Weights of a small transformer language model: a smear gate, 4235 steps.
Each number is 50 + 15 x the weight over its row's rms, rounded and kept within 0 to 99. Layers, rows and columns count from 0. The size before them is the row's rms in percent of the matrix's.

# layer 2 MLP up, 1024x256, rms 0.0812, rows 737-764, columns 0-127
093:60 56 33 60 49 46 62 47 62 67 60 31 68 57 62 51 64 57 26 63 41 34 53 35 33 50 76 36 50 54 55 54 31 54 58 53 49 51 59 46 31 62 41 64 04 53 32 52 42 50 50 41 43 25 47 38 35 76 51 41 69 44 63 46 53 56 48 56 41 40 78 50 97 36 46 40 46 14 20 62 46 70 56 38 40 48 58 42 58 37 40 37 31 60 66 48 61 54 49 15 42 58 54 41 56 64 47 48 61 48 38 83 66 38 34 64 26 43 86 50 56 65 63 29 54 30 67 31
094:57 55 56 64 49 56 61 65 42 50 36 63 47 37 39 60 37 46 56 55 59 84 18 46 51 41 42 16 71 54 13 68 52 55 65 41 64 71 58 85 17 46 08 38 63 49 23 58 76 70 46 43 46 11 74 59 59 58 66 50 34 60 57 27 38 28 65 59 41 42 70 53 27 56 53 51 34 53 47 65 65 51 52 40 69 36 45 35 42 74 57 20 59 40 40 59 63 36 49 32 50 55 30 40 50 40 47 32 63 58 31 50 46 60 65 48 33 85 51 50 33 57 60 65 53 40 57 54
099:64 46 20 47 34 35 58 46 82 58 83 49 50 61 71 41 47 48 47 71 62 40 57 58 43 60 50 57 32 52 63 34 62 70 61 47 86 65 19 82 52 51 57 54 43 27 38 38 62 63 41 49 76 37 43 66 49 52 27 53 65 47 53 77 56 45 33 62 76 53 55 63 55 36 64 41 52 58 41 58 48 44 61 58 54 55 29 69 47 44 55 69 38 69 00 35 44 35 20 20 57 75 62 62 70 70 30 43 41 40 53 45 43 66 56 67 39 83 47 38 34 43 40 46 43 34 45 53
108:53 40 44 61 54 47 53 45 63 53 57 31 52 45 38 66 48 71 47 38 69 45 51 45 28 50 41 65 51 53 58 44 43 49 23 60 44 41 50 60 44 55 63 53 33 43 42 50 40 62 53 50 57 76 44 53 34 73 69 22 78 68 34 25 69 34 34 75 64 39 64 56 50 29 35 34 25 60 34 34 58 68 43 51 33 44 26 76 68 61 48 55 54 49 39 17 61 66 69 34 65 70 60 59 69 47 33 51 62 56 45 62 54 47 70 53 58 63 79 30 47 15 78 36 41 49 42 61
107:58 57 27 49 34 50 66 59 66 57 46 54 55 69 64 53 69 71 56 57 72 60 39 61 71 38 64 48 27 48 52 50 64 46 38 56 34 42 28 67 29 51 28 44 47 33 60 52 71 66 43 54 42 60 72 34 49 43 74 37 47 91 46 78 16 41 61 65 60 29 83 38 41 55 31 24 48 46 44 57 52 61 53 49 46 36 40 53 58 16 26 52 67 42 30 26 70 40 59 39 66 45 36 49 59 69 53 48 76 41 39 22 64 49 41 59 45 67 66 56 59 29 50 39 66 47 38 34
106:68 50 53 43 56 38 45 22 52 57 64 46 19 43 43 55 36 57 64 39 46 39 42 60 34 29 85 65 79 72 28 38 48 52 65 40 37 42 39 70 58 28 36 42 44 36 37 41 52 69 43 38 66 70 55 38 41 34 33 62 41 44 68 63 51 58 60 62 42 17 30 45 56 53 56 58 54 41 29 76 58 72 59 58 63 56 56 54 35 35 41 40 58 50 49 53 38 33 77 42 41 50 44 48 56 51 44 66 48 65 58 34 52 73 37 65 79 54 61 48 81 52 43 32 19 54 47 49
101:46 56 44 46 55 19 39 38 85 68 34 43 37 32 44 50 44 54 37 33 28 69 45 32 72 44 55 55 41 38 56 48 15 43 74 38 63 32 47 77 40 53 32 43 63 60 41 48 60 65 36 44 84 25 70 59 39 51 46 66 34 40 51 26 14 38 50 77 31 29 75 38 42 40 33 28 62 21 44 66 54 40 48 24 42 32 54 35 52 51 61 49 48 46 60 68 74 46 51 52 61 48 70 46 87 65 42 64 80 72 58 34 47 59 72 64 65 29 59 57 57 53 62 67 66 50 64 57
100:66 45 57 42 54 13 41 60 71 56 70 40 31 77 45 59 39 40 30 44 62 20 24 63 72 48 80 45 72 48 51 56 46 55 51 51 32 30 54 50 49 59 39 51 57 46 45 43 68 54 78 76 54 44 46 67 46 61 25 53 63 35 16 53 57 50 97 60 60 46 71 48 59 53 38 44 07 65 40 56 76 41 46 34 53 27 42 38 61 59 34 67 36 37 57 61 68 04 68 41 54 49 67 51 43 48 49 41 51 27 40 71 45 48 48 45 58 58 75 40 51 39 80 57 54 26 47 50
104:66 78 41 43 35 32 49 40 51 53 68 38 46 54 73 51 71 34 52 60 67 45 57 47 57 66 52 38 66 25 47 33 35 45 77 68 53 56 48 61 45 52 61 50 46 47 37 46 42 61 77 40 71 51 42 57 41 43 61 37 64 29 65 63 60 51 53 99 35 49 63 25 58 70 35 50 83 54 63 49 40 75 57 40 80 40 22 70 61 67 48 58 61 40 46 35 46 48 76 39 60 47 53 57 48 58 46 56 59 57 51 25 59 73 44 30 50 38 51 29 47 51 63 36 37 65 52 24
107:60 50 45 56 44 40 59 51 43 48 35 53 71 43 37 49 38 35 64 48 75 48 57 59 42 50 61 62 60 43 68 70 58 44 35 33 36 32 65 59 81 56 33 52 43 55 47 45 50 73 46 48 56 65 45 54 58 48 43 59 50 47 49 22 56 21 25 65 48 30 71 38 45 50 55 17 81 75 53 02 48 38 55 52 55 59 32 60 48 32 24 39 37 33 51 26 87 43 59 53 67 66 14 29 77 41 29 48 56 30 43 45 36 40 54 55 49 38 52 28 57 22 40 13 50 56 24 49
112:74 53 35 50 37 41 40 67 46 75 87 26 29 67 54 60 54 42 17 50 60 66 47 37 79 63 46 35 52 52 55 43 72 48 57 56 77 32 43 82 43 27 51 50 58 45 53 51 62 61 29 64 62 50 38 63 47 42 40 36 21 38 39 74 55 67 52 73 72 58 46 69 57 63 43 39 46 40 36 48 46 40 57 31 56 25 58 54 40 30 44 69 49 70 22 80 42 56 63 43 77 49 43 55 61 50 55 30 52 24 47 48 49 37 41 76 41 51 49 55 50 26 67 49 77 23 67 36
104:67 66 46 76 39 52 42 48 63 61 44 29 49 49 43 69 64 67 34 55 53 45 50 36 55 64 99 21 47 39 57 54 56 61 51 41 37 49 46 68 38 65 37 48 40 46 45 00 62 54 50 32 62 42 36 58 42 47 47 39 20 68 32 34 36 65 83 50 43 36 48 68 12 51 53 36 35 68 38 52 73 31 92 64 43 30 44 54 65 53 30 54 55 37 69 69 53 13 70 43 49 64 46 54 26 25 21 42 79 63 65 65 57 36 42 90 53 42 93 37 53 75 70 35 55 38 55 40
082:71 74 49 52 19 45 43 31 92 71 73 33 50 56 71 74 42 41 21 63 53 48 53 65 41 48 49 42 75 36 63 10 48 50 58 44 56 31 55 49 41 27 55 54 47 49 56 24 38 50 33 68 49 83 40 61 73 35 55 52 35 24 35 63 61 73 80 78 53 51 70 65 45 49 54 44 66 50 69 58 72 49 48 31 45 37 35 58 53 52 40 91 40 42 48 39 50 48 51 53 54 55 61 69 76 57 30 64 68 33 49 62 70 56 51 58 43 38 66 28 37 24 31 62 52 70 29 48
107:65 40 55 41 45 23 32 55 63 71 60 46 68 78 53 32 70 38 49 32 43 37 34 50 59 47 48 54 49 62 74 52 56 47 53 40 46 22 63 62 38 35 65 60 25 48 52 32 31 75 65 61 62 55 32 55 49 66 47 79 49 34 32 61 35 32 64 61 49 52 47 76 59 44 41 39 38 66 54 58 62 71 66 40 57 21 55 80 29 44 40 53 63 57 64 50 52 37 58 64 41 52 20 67 62 40 46 53 57 47 22 51 39 47 23 48 38 48 61 52 71 58 40 30 65 54 28 11
033:86 60 16 68 28 38 36 35 71 75 54 31 49 40 47 50 47 56 68 39 59 55 28 39 49 48 75 55 62 50 47 55 41 24 33 44 48 29 61 70 68 48 49 63 59 61 32 22 61 68 43 49 70 58 52 50 48 81 66 48 42 50 43 64 26 58 76 61 40 27 80 56 68 22 50 31 55 43 42 61 51 65 72 25 60 34 27 58 51 50 43 47 77 53 14 51 52 41 65 41 49 72 25 33 64 53 39 35 82 53 22 78 60 73 61 35 60 62 55 71 50 32 43 42 30 58 41 35
099:51 77 44 60 46 59 56 33 60 52 70 60 19 39 66 70 34 33 68 74 50 43 33 43 77 33 64 26 56 54 51 37 58 58 35 52 37 56 53 62 46 46 27 65 28 53 57 33 62 42 51 56 51 59 65 53 44 39 78 20 33 37 56 55 42 49 66 49 61 33 46 41 58 15 60 51 45 39 56 33 46 55 51 38 49 54 33 45 29 64 54 33 59 25 57 56 44 20 39 47 23 78 62 78 54 34 45 40 49 52 45 39 65 57 52 48 62 59 78 49 44 46 67 29 53 64 59 36
101:64 75 36 42 48 49 47 44 47 54 18 53 45 56 63 50 07 48 39 58 42 39 56 45 44 86 55 38 60 37 49 39 62 21 66 22 35 72 36 57 60 30 09 53 11 46 53 42 41 50 48 50 48 71 34 56 41 39 61 59 36 77 62 38 14 70 31 54 62 56 56 42 46 46 54 29 68 52 43 33 43 57 46 37 50 63 22 69 53 45 61 61 63 49 75 27 60 19 49 45 45 47 33 58 58 31 49 48 48 42 79 50 62 65 55 57 70 40 27 64 71 41 47 49 64 72 61 53
119:62 62 10 64 44 23 61 28 49 63 50 22 32 62 61 56 52 37 57 36 70 74 38 55 67 60 49 39 72 51 60 41 46 34 57 45 73 09 70 52 72 66 55 80 71 39 37 22 44 57 44 75 47 31 52 55 41 54 65 46 40 36 59 66 42 44 47 80 46 40 63 48 61 42 59 34 17 15 35 39 39 63 47 22 42 55 31 46 02 24 39 55 66 56 40 48 61 56 26 52 62 59 64 56 35 36 27 71 42 48 35 57 21 58 60 77 17 63 61 55 66 52 71 42 21 19 56 63
102:65 49 38 46 45 62 29 63 69 78 70 45 54 58 67 58 52 48 40 48 45 44 26 45 16 60 61 11 59 67 34 62 24 75 34 53 62 44 65 40 35 20 64 44 30 58 45 42 32 50 45 39 54 61 46 60 24 29 36 59 73 56 37 59 61 59 38 61 41 30 32 75 46 60 67 50 35 42 41 35 61 32 71 41 74 42 48 38 25 52 34 40 41 43 60 60 49 38 72 44 50 49 87 66 51 42 28 40 68 36 40 51 67 56 66 67 29 43 84 41 32 46 53 35 55 65 59 56
109:62 62 43 62 41 48 39 44 57 53 58 32 29 62 58 69 37 55 52 62 36 40 41 38 50 29 86 35 49 56 48 37 39 60 53 42 50 60 66 61 30 63 64 41 23 58 59 48 71 56 46 42 62 76 49 41 64 54 69 14 63 45 48 73 41 26 77 60 41 28 64 57 81 37 47 47 48 56 35 37 57 61 40 06 46 50 20 68 56 54 81 28 69 43 48 62 56 42 41 62 53 77 46 81 31 42 40 48 45 81 40 49 58 37 44 41 21 71 66 48 52 70 58 47 64 67 60 51
109:71 54 49 49 46 27 34 38 53 69 64 73 45 37 44 51 78 45 38 37 39 45 53 51 55 66 53 34 35 36 30 57 66 73 24 26 31 35 31 67 65 52 55 64 62 38 55 58 59 67 52 43 65 36 31 60 72 38 47 57 40 58 28 47 46 40 56 86 56 40 50 49 32 47 19 44 56 57 42 70 87 50 56 31 55 80 37 44 36 74 36 39 50 60 57 55 71 62 54 40 42 70 68 32 41 62 41 78 65 62 50 59 47 80 38 82 49 50 39 84 68 27 45 73 42 54 59 54
100:57 47 58 52 59 28 29 31 68 36 27 38 57 61 50 43 65 74 83 45 35 46 32 47 60 40 55 15 43 38 45 58 55 68 55 58 68 56 32 68 23 43 53 38 38 66 23 39 66 72 32 53 41 39 51 47 39 57 61 39 61 49 61 45 30 52 54 53 51 48 43 30 58 45 49 51 77 15 31 15 44 55 54 52 49 46 46 66 29 54 78 47 50 25 36 62 39 63 74 50 48 96 25 54 57 65 54 42 68 36 54 61 51 66 68 36 71 47 81 47 79 61 60 53 61 41 70 48
108:61 62 38 71 51 41 35 48 49 53 66 41 22 41 38 51 41 59 46 26 39 50 48 47 84 60 76 43 37 44 70 51 52 65 49 53 59 75 59 52 42 49 44 57 57 54 34 27 78 56 44 48 49 28 46 29 53 59 56 40 36 29 64 41 37 65 79 58 69 44 38 57 64 53 84 47 49 58 53 57 86 60 69 36 47 43 28 59 51 43 52 51 51 24 46 43 50 57 47 11 37 62 33 59 38 44 46 33 69 78 34 48 53 45 16 42 41 67 50 28 47 40 34 67 67 51 71 40
113:51 64 43 48 42 50 35 60 69 71 60 61 63 67 53 30 64 60 40 44 39 41 39 40 31 42 37 70 53 49 26 38 56 36 30 46 41 67 51 68 78 44 47 50 34 47 48 47 33 64 50 61 48 41 31 66 67 56 38 64 47 53 13 28 62 59 82 56 54 65 42 43 62 66 32 33 11 49 41 55 70 81 56 59 62 40 62 54 19 45 64 40 22 64 35 75 44 56 52 21 44 87 58 20 80 47 24 82 42 62 47 59 43 56 69 07 60 46 49 60 63 46 30 59 36 45 81 63
105:64 36 45 50 52 32 45 62 65 38 46 44 31 75 38 72 68 49 31 58 67 37 51 56 63 62 54 46 49 35 56 30 25 85 73 55 66 52 44 88 34 58 35 66 60 61 56 44 61 73 39 17 59 72 36 46 45 51 79 65 57 34 21 59 46 45 54 70 62 19 68 49 47 33 79 35 62 50 67 46 70 41 40 41 62 67 48 63 31 63 51 51 65 44 39 43 69 56 63 38 56 55 27 56 36 22 33 32 75 24 39 30 57 65 40 46 65 34 55 60 69 55 48 41 63 46 90 31
101:61 54 35 65 34 58 41 62 67 64 52 55 45 61 94 24 57 53 28 55 48 57 52 43 27 25 52 43 51 45 72 44 44 70 56 59 61 26 43 46 49 57 33 42 24 55 66 43 39 48 64 73 60 72 42 58 50 66 56 42 42 39 71 65 59 61 41 80 49 28 56 63 34 36 51 49 42 59 49 44 34 71 63 37 55 58 37 46 42 43 51 33 46 79 42 48 65 24 75 79 49 73 68 61 56 17 27 64 59 63 19 57 72 43 67 33 43 59 65 52 57 54 59 55 42 75 38 35
095:55 31 68 58 37 26 45 15 53 46 24 71 77 60 60 58 55 68 55 46 51 40 55 45 38 30 53 49 54 67 47 44 23 60 65 55 58 48 41 41 17 65 46 45 54 40 37 51 51 68 85 63 38 21 45 51 32 45 34 53 40 43 48 50 59 40 75 69 47 62 62 80 19 42 41 49 54 71 20 27 47 56 59 42 44 66 40 43 50 63 62 61 29 48 45 43 37 56 42 66 42 56 56 45 35 23 41 65 61 45 19 27 50 53 60 81 45 60 60 58 85 61 52 61 64 51 46 55
104:63 69 32 35 47 48 49 60 44 67 62 33 22 81 44 45 49 21 62 55 52 53 46 41 77 21 88 39 51 22 43 39 46 61 77 60 54 50 42 76 55 23 46 68 60 41 57 27 52 54 47 32 75 68 44 53 55 75 46 58 43 64 42 26 32 51 65 51 53 57 60 63 36 41 42 39 09 42 31 08 55 55 93 53 48 56 30 50 49 43 52 38 42 84 14 36 36 45 53 41 60 69 68 71 48 13 21 52 58 35 69 73 48 60 38 53 37 42 55 61 69 41 50 51 33 55 50 39
# layer 2 MLP down (transposed), 1024x256, rms 0.0745, rows 737-763, columns 0-127
094:26 32 53 55 42 70 42 61 47 28 49 65 38 59 32 56 32 70 62 43 45 75 54 62 61 51 58 49 37 51 50 54 33 49 34 49 58 62 73 52 38 39 59 49 62 43 50 69 45 58 30 66 66 26 24 72 51 49 66 64 53 40 46 54 55 44 75 54 68 20 70 69 35 84 61 45 43 57 49 61 68 50 87 54 35 58 52 56 42 53 36 55 48 39 36 38 40 47 70 61 43 36 43 39 41 43 35 74 49 61 49 50 26 53 52 13 54 71 45 63 89 46 70 73 68 54 37 61
090:27 54 56 51 59 46 72 18 55 62 39 39 74 61 58 34 85 53 49 60 59 62 44 65 40 65 40 53 56 44 45 61 54 35 33 44 56 27 51 50 63 55 57 52 44 41 50 64 53 15 49 53 50 32 82 33 40 37 45 61 38 72 58 50 62 39 29 34 65 58 38 29 62 43 35 49 42 37 70 68 39 46 48 55 31 54 41 61 64 37 68 81 40 47 50 57 50 55 61 61 56 31 37 60 34 44 70 74 45 66 53 66 45 61 66 57 19 94 24 57 60 56 54 48 68 54 40 42
100:56 56 38 29 53 81 50 54 29 25 20 54 64 47 25 57 59 04 37 28 55 38 64 42 35 44 82 55 25 55 53 47 44 63 40 44 56 42 17 37 58 49 60 54 32 31 54 51 77 59 83 62 39 69 50 31 70 63 51 52 48 54 39 24 59 23 45 62 41 37 47 78 31 60 78 34 57 30 32 29 64 79 47 55 58 45 48 56 45 16 63 49 48 65 89 51 52 44 65 44 49 64 58 43 40 44 49 54 24 73 37 67 64 58 74 49 56 61 42 71 49 52 49 25 53 37 51 66
111:42 43 59 41 54 55 37 44 54 36 41 58 37 49 62 34 73 59 55 55 62 44 47 37 57 05 64 45 41 25 55 41 41 66 41 49 50 42 40 34 33 41 24 73 62 71 38 54 61 43 14 31 43 88 60 27 38 61 60 45 78 61 39 46 42 37 33 36 69 45 56 42 51 39 40 55 39 41 40 36 62 63 62 68 10 49 51 54 43 40 47 68 75 70 38 49 33 43 66 75 47 61 47 52 48 50 36 45 73 54 33 71 54 39 24 27 41 52 42 17 49 77 67 25 69 50 49 62
114:61 78 48 46 45 60 55 44 57 50 62 57 49 60 37 27 71 46 47 63 53 48 40 63 31 40 71 57 71 53 56 55 54 21 49 44 44 18 65 29 42 47 46 37 67 63 64 51 41 42 40 27 44 46 53 47 39 44 42 23 42 54 62 54 69 62 55 39 50 30 35 49 55 32 25 64 34 47 44 61 45 49 37 65 26 34 70 56 71 45 40 93 70 44 77 49 50 62 32 48 28 57 82 61 48 47 73 59 41 68 39 51 67 45 80 44 67 45 56 42 70 67 33 61 53 63 28 47
100:36 44 51 25 50 51 68 39 46 72 28 51 37 57 55 47 54 57 56 43 57 38 61 51 48 53 62 43 44 69 13 61 51 55 34 53 46 48 43 36 40 38 66 52 41 54 76 71 64 65 69 65 45 35 57 64 64 37 43 69 57 27 24 55 63 23 69 41 38 80 75 45 31 65 44 30 28 65 70 38 60 35 33 44 30 53 58 56 74 55 53 28 71 56 64 74 49 50 46 28 40 39 63 27 42 47 36 44 35 42 62 39 66 58 58 49 64 44 61 47 54 80 40 41 52 36 18 61
103:56 73 54 41 56 75 26 49 57 38 61 59 28 06 58 43 65 50 63 57 46 63 80 62 48 65 54 45 55 37 31 38 51 60 60 57 37 25 70 31 61 59 33 56 64 43 64 38 34 64 37 51 37 54 61 68 49 47 42 74 32 57 67 41 47 44 43 54 45 60 57 48 26 20 33 39 37 24 51 68 88 52 40 60 79 39 44 43 65 52 39 60 43 71 29 44 35 32 62 70 32 41 42 60 38 46 22 35 55 55 70 65 33 56 77 51 47 48 47 48 80 57 67 14 83 46 57 67
101:47 56 71 56 79 41 46 83 54 48 42 62 77 32 48 31 51 49 76 33 39 52 69 73 35 34 49 44 32 45 66 67 49 67 52 37 50 56 80 53 63 86 50 52 65 34 39 60 41 49 16 71 36 35 75 18 64 69 25 71 58 53 53 39 57 33 56 61 39 66 57 42 26 50 75 41 67 84 54 54 57 51 36 42 35 56 55 70 45 37 56 59 60 27 56 49 45 35 66 65 69 19 56 58 33 52 31 45 66 63 63 55 45 43 43 57 40 60 46 40 59 49 32 36 52 68 12 57
101:36 48 47 46 82 52 19 50 25 63 39 54 52 77 63 60 49 42 62 39 28 41 42 40 45 53 42 49 48 54 54 62 39 61 67 35 29 34 42 33 62 64 48 53 30 57 71 50 43 48 34 49 70 72 61 18 31 40 65 28 57 54 42 29 58 17 40 57 62 62 44 57 40 49 61 49 45 64 41 40 69 30 70 47 65 29 59 51 41 43 46 35 61 54 59 44 32 70 47 59 58 44 53 56 60 49 28 55 45 34 55 45 77 32 59 52 47 40 42 41 53 53 16 18 64 51 70 56
107:42 38 63 68 44 38 65 64 57 44 61 41 64 77 54 41 62 25 43 59 77 42 36 66 17 55 60 55 42 48 70 47 83 42 72 45 43 54 47 54 67 49 48 55 38 67 46 52 63 40 52 38 50 60 90 63 32 59 44 36 53 19 38 57 52 44 63 56 23 53 49 42 73 26 49 71 58 40 65 43 46 68 65 72 34 53 53 51 54 22 38 73 46 69 42 61 36 44 52 31 86 72 45 94 35 59 44 46 71 37 43 42 36 28 23 43 45 41 30 78 61 14 36 54 68 08 45 47
117:63 45 55 41 45 46 42 49 31 41 27 53 41 45 68 83 42 48 40 52 29 55 58 58 46 66 00 40 36 54 53 29 58 49 47 54 40 40 46 59 45 60 45 60 34 33 41 69 35 11 50 25 65 57 69 42 59 65 47 59 25 62 61 36 31 46 58 32 52 44 63 47 54 38 88 44 43 22 36 55 27 35 33 65 63 75 50 58 56 69 50 62 30 32 74 49 69 22 63 64 66 64 53 60 64 51 42 38 51 31 55 74 48 53 54 58 49 40 48 47 60 51 45 22 58 25 60 43
105:53 60 63 52 45 47 28 43 52 36 11 49 69 44 47 36 53 62 40 35 60 47 48 61 72 54 52 85 36 61 45 34 62 51 31 56 33 48 26 66 37 68 53 49 53 53 51 57 45 50 53 47 43 62 49 48 58 50 68 62 19 51 33 62 41 58 57 28 54 38 68 78 28 49 43 78 03 79 28 39 54 54 55 43 47 45 52 33 33 68 40 73 54 46 67 49 63 51 73 36 41 07 70 73 47 42 42 67 53 61 56 26 57 51 37 53 39 42 78 45 50 44 51 62 45 54 60 56
085:43 59 42 32 30 19 15 49 50 60 71 43 50 48 24 65 50 61 44 27 55 39 54 17 58 48 52 59 36 49 37 39 42 48 67 68 67 43 28 54 63 63 60 48 34 21 80 56 60 54 53 44 78 59 31 68 42 39 55 66 46 37 43 51 23 28 41 56 52 48 46 50 49 57 50 69 44 75 29 51 61 24 51 70 58 61 52 43 69 60 62 41 58 33 59 15 36 53 65 37 53 61 34 42 29 51 48 23 77 49 46 62 49 33 42 30 29 54 63 47 33 44 81 30 63 62 70 61
109:60 63 18 66 68 50 35 37 44 49 51 71 72 67 36 73 46 57 61 53 57 75 44 71 66 39 64 52 53 48 81 46 57 62 52 62 53 56 48 71 48 39 41 37 52 19 48 49 37 40 16 26 53 73 45 40 52 48 47 81 79 54 41 57 36 45 11 42 45 65 38 43 41 38 09 54 67 22 54 17 50 72 47 67 61 50 41 48 73 52 41 63 46 67 67 36 47 36 51 50 78 40 56 63 60 33 78 52 43 48 51 95 68 50 49 44 50 44 62 43 63 74 72 52 46 36 62 32
018:60 80 24 65 51 69 55 69 54 57 53 63 21 50 51 38 87 32 43 54 81 40 62 60 55 57 39 67 30 71 31 59 64 48 72 77 60 51 46 44 45 50 69 42 52 43 42 47 27 66 45 53 47 57 54 59 35 31 42 75 36 55 20 57 67 37 26 19 24 38 62 35 58 43 59 59 33 68 43 33 28 45 53 49 31 59 50 45 53 36 28 53 42 48 70 50 63 64 51 59 38 56 61 57 62 52 64 61 46 33 48 72 49 54 55 74 58 48 64 08 53 54 49 54 41 55 59 42
096:41 58 48 36 63 30 41 61 54 49 53 40 61 32 60 55 32 63 71 31 47 43 50 36 38 58 39 44 44 38 55 42 46 40 27 49 52 44 38 32 92 59 46 66 62 33 48 80 63 37 36 53 65 44 61 49 70 61 74 27 43 23 44 21 52 43 72 20 22 40 42 49 40 44 33 44 46 61 59 73 52 29 55 63 46 39 50 23 67 52 39 65 40 37 38 23 14 43 75 47 37 53 75 42 53 56 37 75 56 20 63 40 59 44 55 18 32 60 52 25 84 78 70 32 64 55 72 70
098:27 76 71 47 57 65 55 57 58 31 92 26 60 33 73 52 30 48 42 39 41 25 54 84 25 67 35 43 48 39 56 61 46 38 42 34 56 51 43 51 48 35 75 40 43 43 26 61 62 81 25 60 17 48 53 53 37 70 44 39 10 36 51 65 63 68 67 30 55 50 55 41 50 60 53 48 41 59 45 65 48 61 58 49 25 66 35 40 47 58 53 45 38 54 31 49 21 12 64 41 60 70 61 77 68 73 58 55 77 42 46 62 30 51 62 58 44 73 60 38 81 61 40 60 37 56 36 69
121:60 45 47 57 62 49 61 49 25 57 46 40 38 30 60 66 63 53 60 48 36 56 39 18 70 65 46 45 55 49 48 44 52 52 36 43 58 62 57 25 53 57 44 60 48 37 52 54 29 44 56 42 34 29 61 76 34 73 42 48 34 34 35 34 50 45 60 49 47 64 40 50 28 46 35 66 90 23 44 54 67 35 23 64 56 66 61 40 46 48 40 76 49 38 34 19 32 28 66 37 13 46 36 61 64 64 57 59 66 62 87 62 48 35 70 32 40 51 16 65 76 33 36 39 37 68 42 56
099:59 58 51 42 49 34 24 17 60 61 36 36 30 45 44 36 69 48 49 45 44 55 40 68 38 37 50 40 62 31 45 33 57 42 22 41 72 31 53 40 59 59 43 56 57 44 62 22 53 76 59 51 59 66 49 42 47 72 33 33 31 20 54 45 75 75 75 18 55 54 40 24 38 46 58 46 58 27 45 59 69 76 53 66 72 59 44 68 56 41 42 36 49 71 54 53 59 37 49 50 41 40 60 43 51 47 52 34 66 53 41 58 35 17 53 54 68 74 53 59 48 59 84 44 40 69 44 84
107:47 59 56 12 52 18 49 40 42 63 42 51 41 50 98 37 50 52 48 34 40 43 24 39 31 53 24 46 46 57 44 61 43 50 56 59 42 22 72 46 47 51 55 74 37 55 54 66 70 45 12 78 49 58 73 48 40 37 33 45 44 54 56 66 63 39 59 13 44 44 65 44 66 28 71 83 51 76 27 34 49 77 74 44 35 55 24 66 49 46 73 44 55 41 38 42 71 56 30 29 62 57 45 51 68 56 38 75 50 48 30 54 46 70 41 76 62 58 80 69 35 44 51 63 61 36 58 56
113:54 65 33 45 79 37 50 20 67 58 24 27 54 49 51 51 44 39 51 73 23 46 36 62 81 45 49 67 32 67 61 54 44 47 43 55 45 32 58 63 76 61 26 40 39 48 57 48 65 38 65 61 46 69 66 36 00 45 46 25 43 42 38 63 45 23 41 30 45 45 53 80 61 37 69 40 53 53 50 61 69 39 50 47 31 36 47 65 21 47 28 79 80 45 57 49 54 64 37 50 43 51 48 46 59 52 90 49 59 46 52 39 57 53 63 64 31 41 45 36 46 48 64 40 61 36 33 77
098:31 56 59 69 34 24 39 39 48 58 68 53 21 41 73 62 37 61 38 55 60 50 53 33 55 42 52 40 52 59 71 58 66 44 60 47 54 45 51 49 55 52 90 37 19 26 64 53 55 44 72 54 29 65 44 49 45 56 33 14 08 47 66 64 37 31 65 22 43 54 45 63 41 44 65 42 57 49 53 43 34 70 53 65 49 45 62 41 67 71 75 49 48 41 32 50 50 44 69 77 71 43 41 49 47 34 52 42 27 58 46 53 56 34 50 39 23 64 44 55 53 49 65 58 64 76 51 23
106:54 48 77 20 44 45 51 62 54 52 22 56 63 27 41 34 28 63 45 22 50 74 38 39 52 36 49 65 29 46 83 83 57 58 32 41 19 52 59 71 48 69 46 40 72 55 73 43 49 48 65 22 57 62 73 41 65 64 42 49 78 74 50 71 25 38 50 64 47 50 44 70 37 59 59 47 87 31 74 41 54 50 50 44 45 44 27 74 36 51 42 56 39 47 63 52 64 50 44 31 51 46 49 38 30 36 62 57 36 38 40 32 59 49 49 48 43 30 45 41 52 58 64 62 38 68 39 71
118:54 44 42 48 62 54 51 68 47 25 59 60 46 60 36 73 63 47 45 50 35 47 28 60 76 66 23 54 52 54 42 56 44 78 72 67 50 50 38 65 51 39 53 81 29 46 50 48 37 48 31 65 31 63 53 40 42 63 64 46 37 53 59 47 23 31 54 60 43 21 54 49 15 61 56 57 34 36 79 59 76 60 37 48 66 51 46 60 41 32 58 75 00 32 41 29 63 40 60 52 76 51 30 49 21 49 54 47 67 49 67 49 70 58 41 38 55 38 59 57 52 35 56 74 40 52 43 80
101:59 58 50 41 64 38 27 37 36 51 59 56 41 58 44 55 67 65 41 43 57 34 55 90 71 55 33 56 39 37 49 54 28 46 52 37 53 34 51 46 52 67 40 37 43 57 57 39 49 78 48 55 41 53 51 47 56 49 28 55 71 65 53 53 78 59 50 31 39 30 60 60 56 54 42 74 67 59 67 52 36 56 50 41 43 57 73 65 53 49 17 73 71 33 57 60 43 63 48 39 28 53 41 77 41 50 67 43 60 51 54 35 34 37 31 51 52 43 40 37 54 24 79 12 55 58 82 53
107:40 58 52 64 54 46 63 46 50 68 37 57 50 39 14 71 66 53 58 55 53 66 66 60 56 16 05 52 33 60 46 47 48 38 54 52 44 45 74 51 52 12 53 40 68 29 70 83 45 13 46 70 86 58 60 61 64 36 44 41 57 44 39 32 53 59 64 31 63 52 52 53 18 49 71 50 48 27 52 52 68 31 42 50 35 62 65 58 33 55 51 36 65 48 65 40 44 54 71 45 41 45 35 68 43 59 59 57 76 48 56 49 62 67 57 65 44 41 20 44 65 40 38 25 59 54 58 87
079:82 71 44 49 50 57 67 31 28 62 54 57 42 62 60 34 67 47 54 68 46 85 64 43 59 73 35 34 61 78 61 58 46 47 53 41 39 57 66 42 82 62 51 30 61 61 54 38 68 35 54 29 41 72 39 51 51 44 69 40 55 45 72 48 57 52 48 51 71 37 47 54 57 28 46 70 60 45 43 38 61 29 42 69 55 46 58 58 33 54 32 52 58 42 58 51 66 33 23 35 49 35 52 53 38 54 99 33 48 82 65 27 33 41 43 34 39 70 42 77 39 34 42 52 35 18 58 46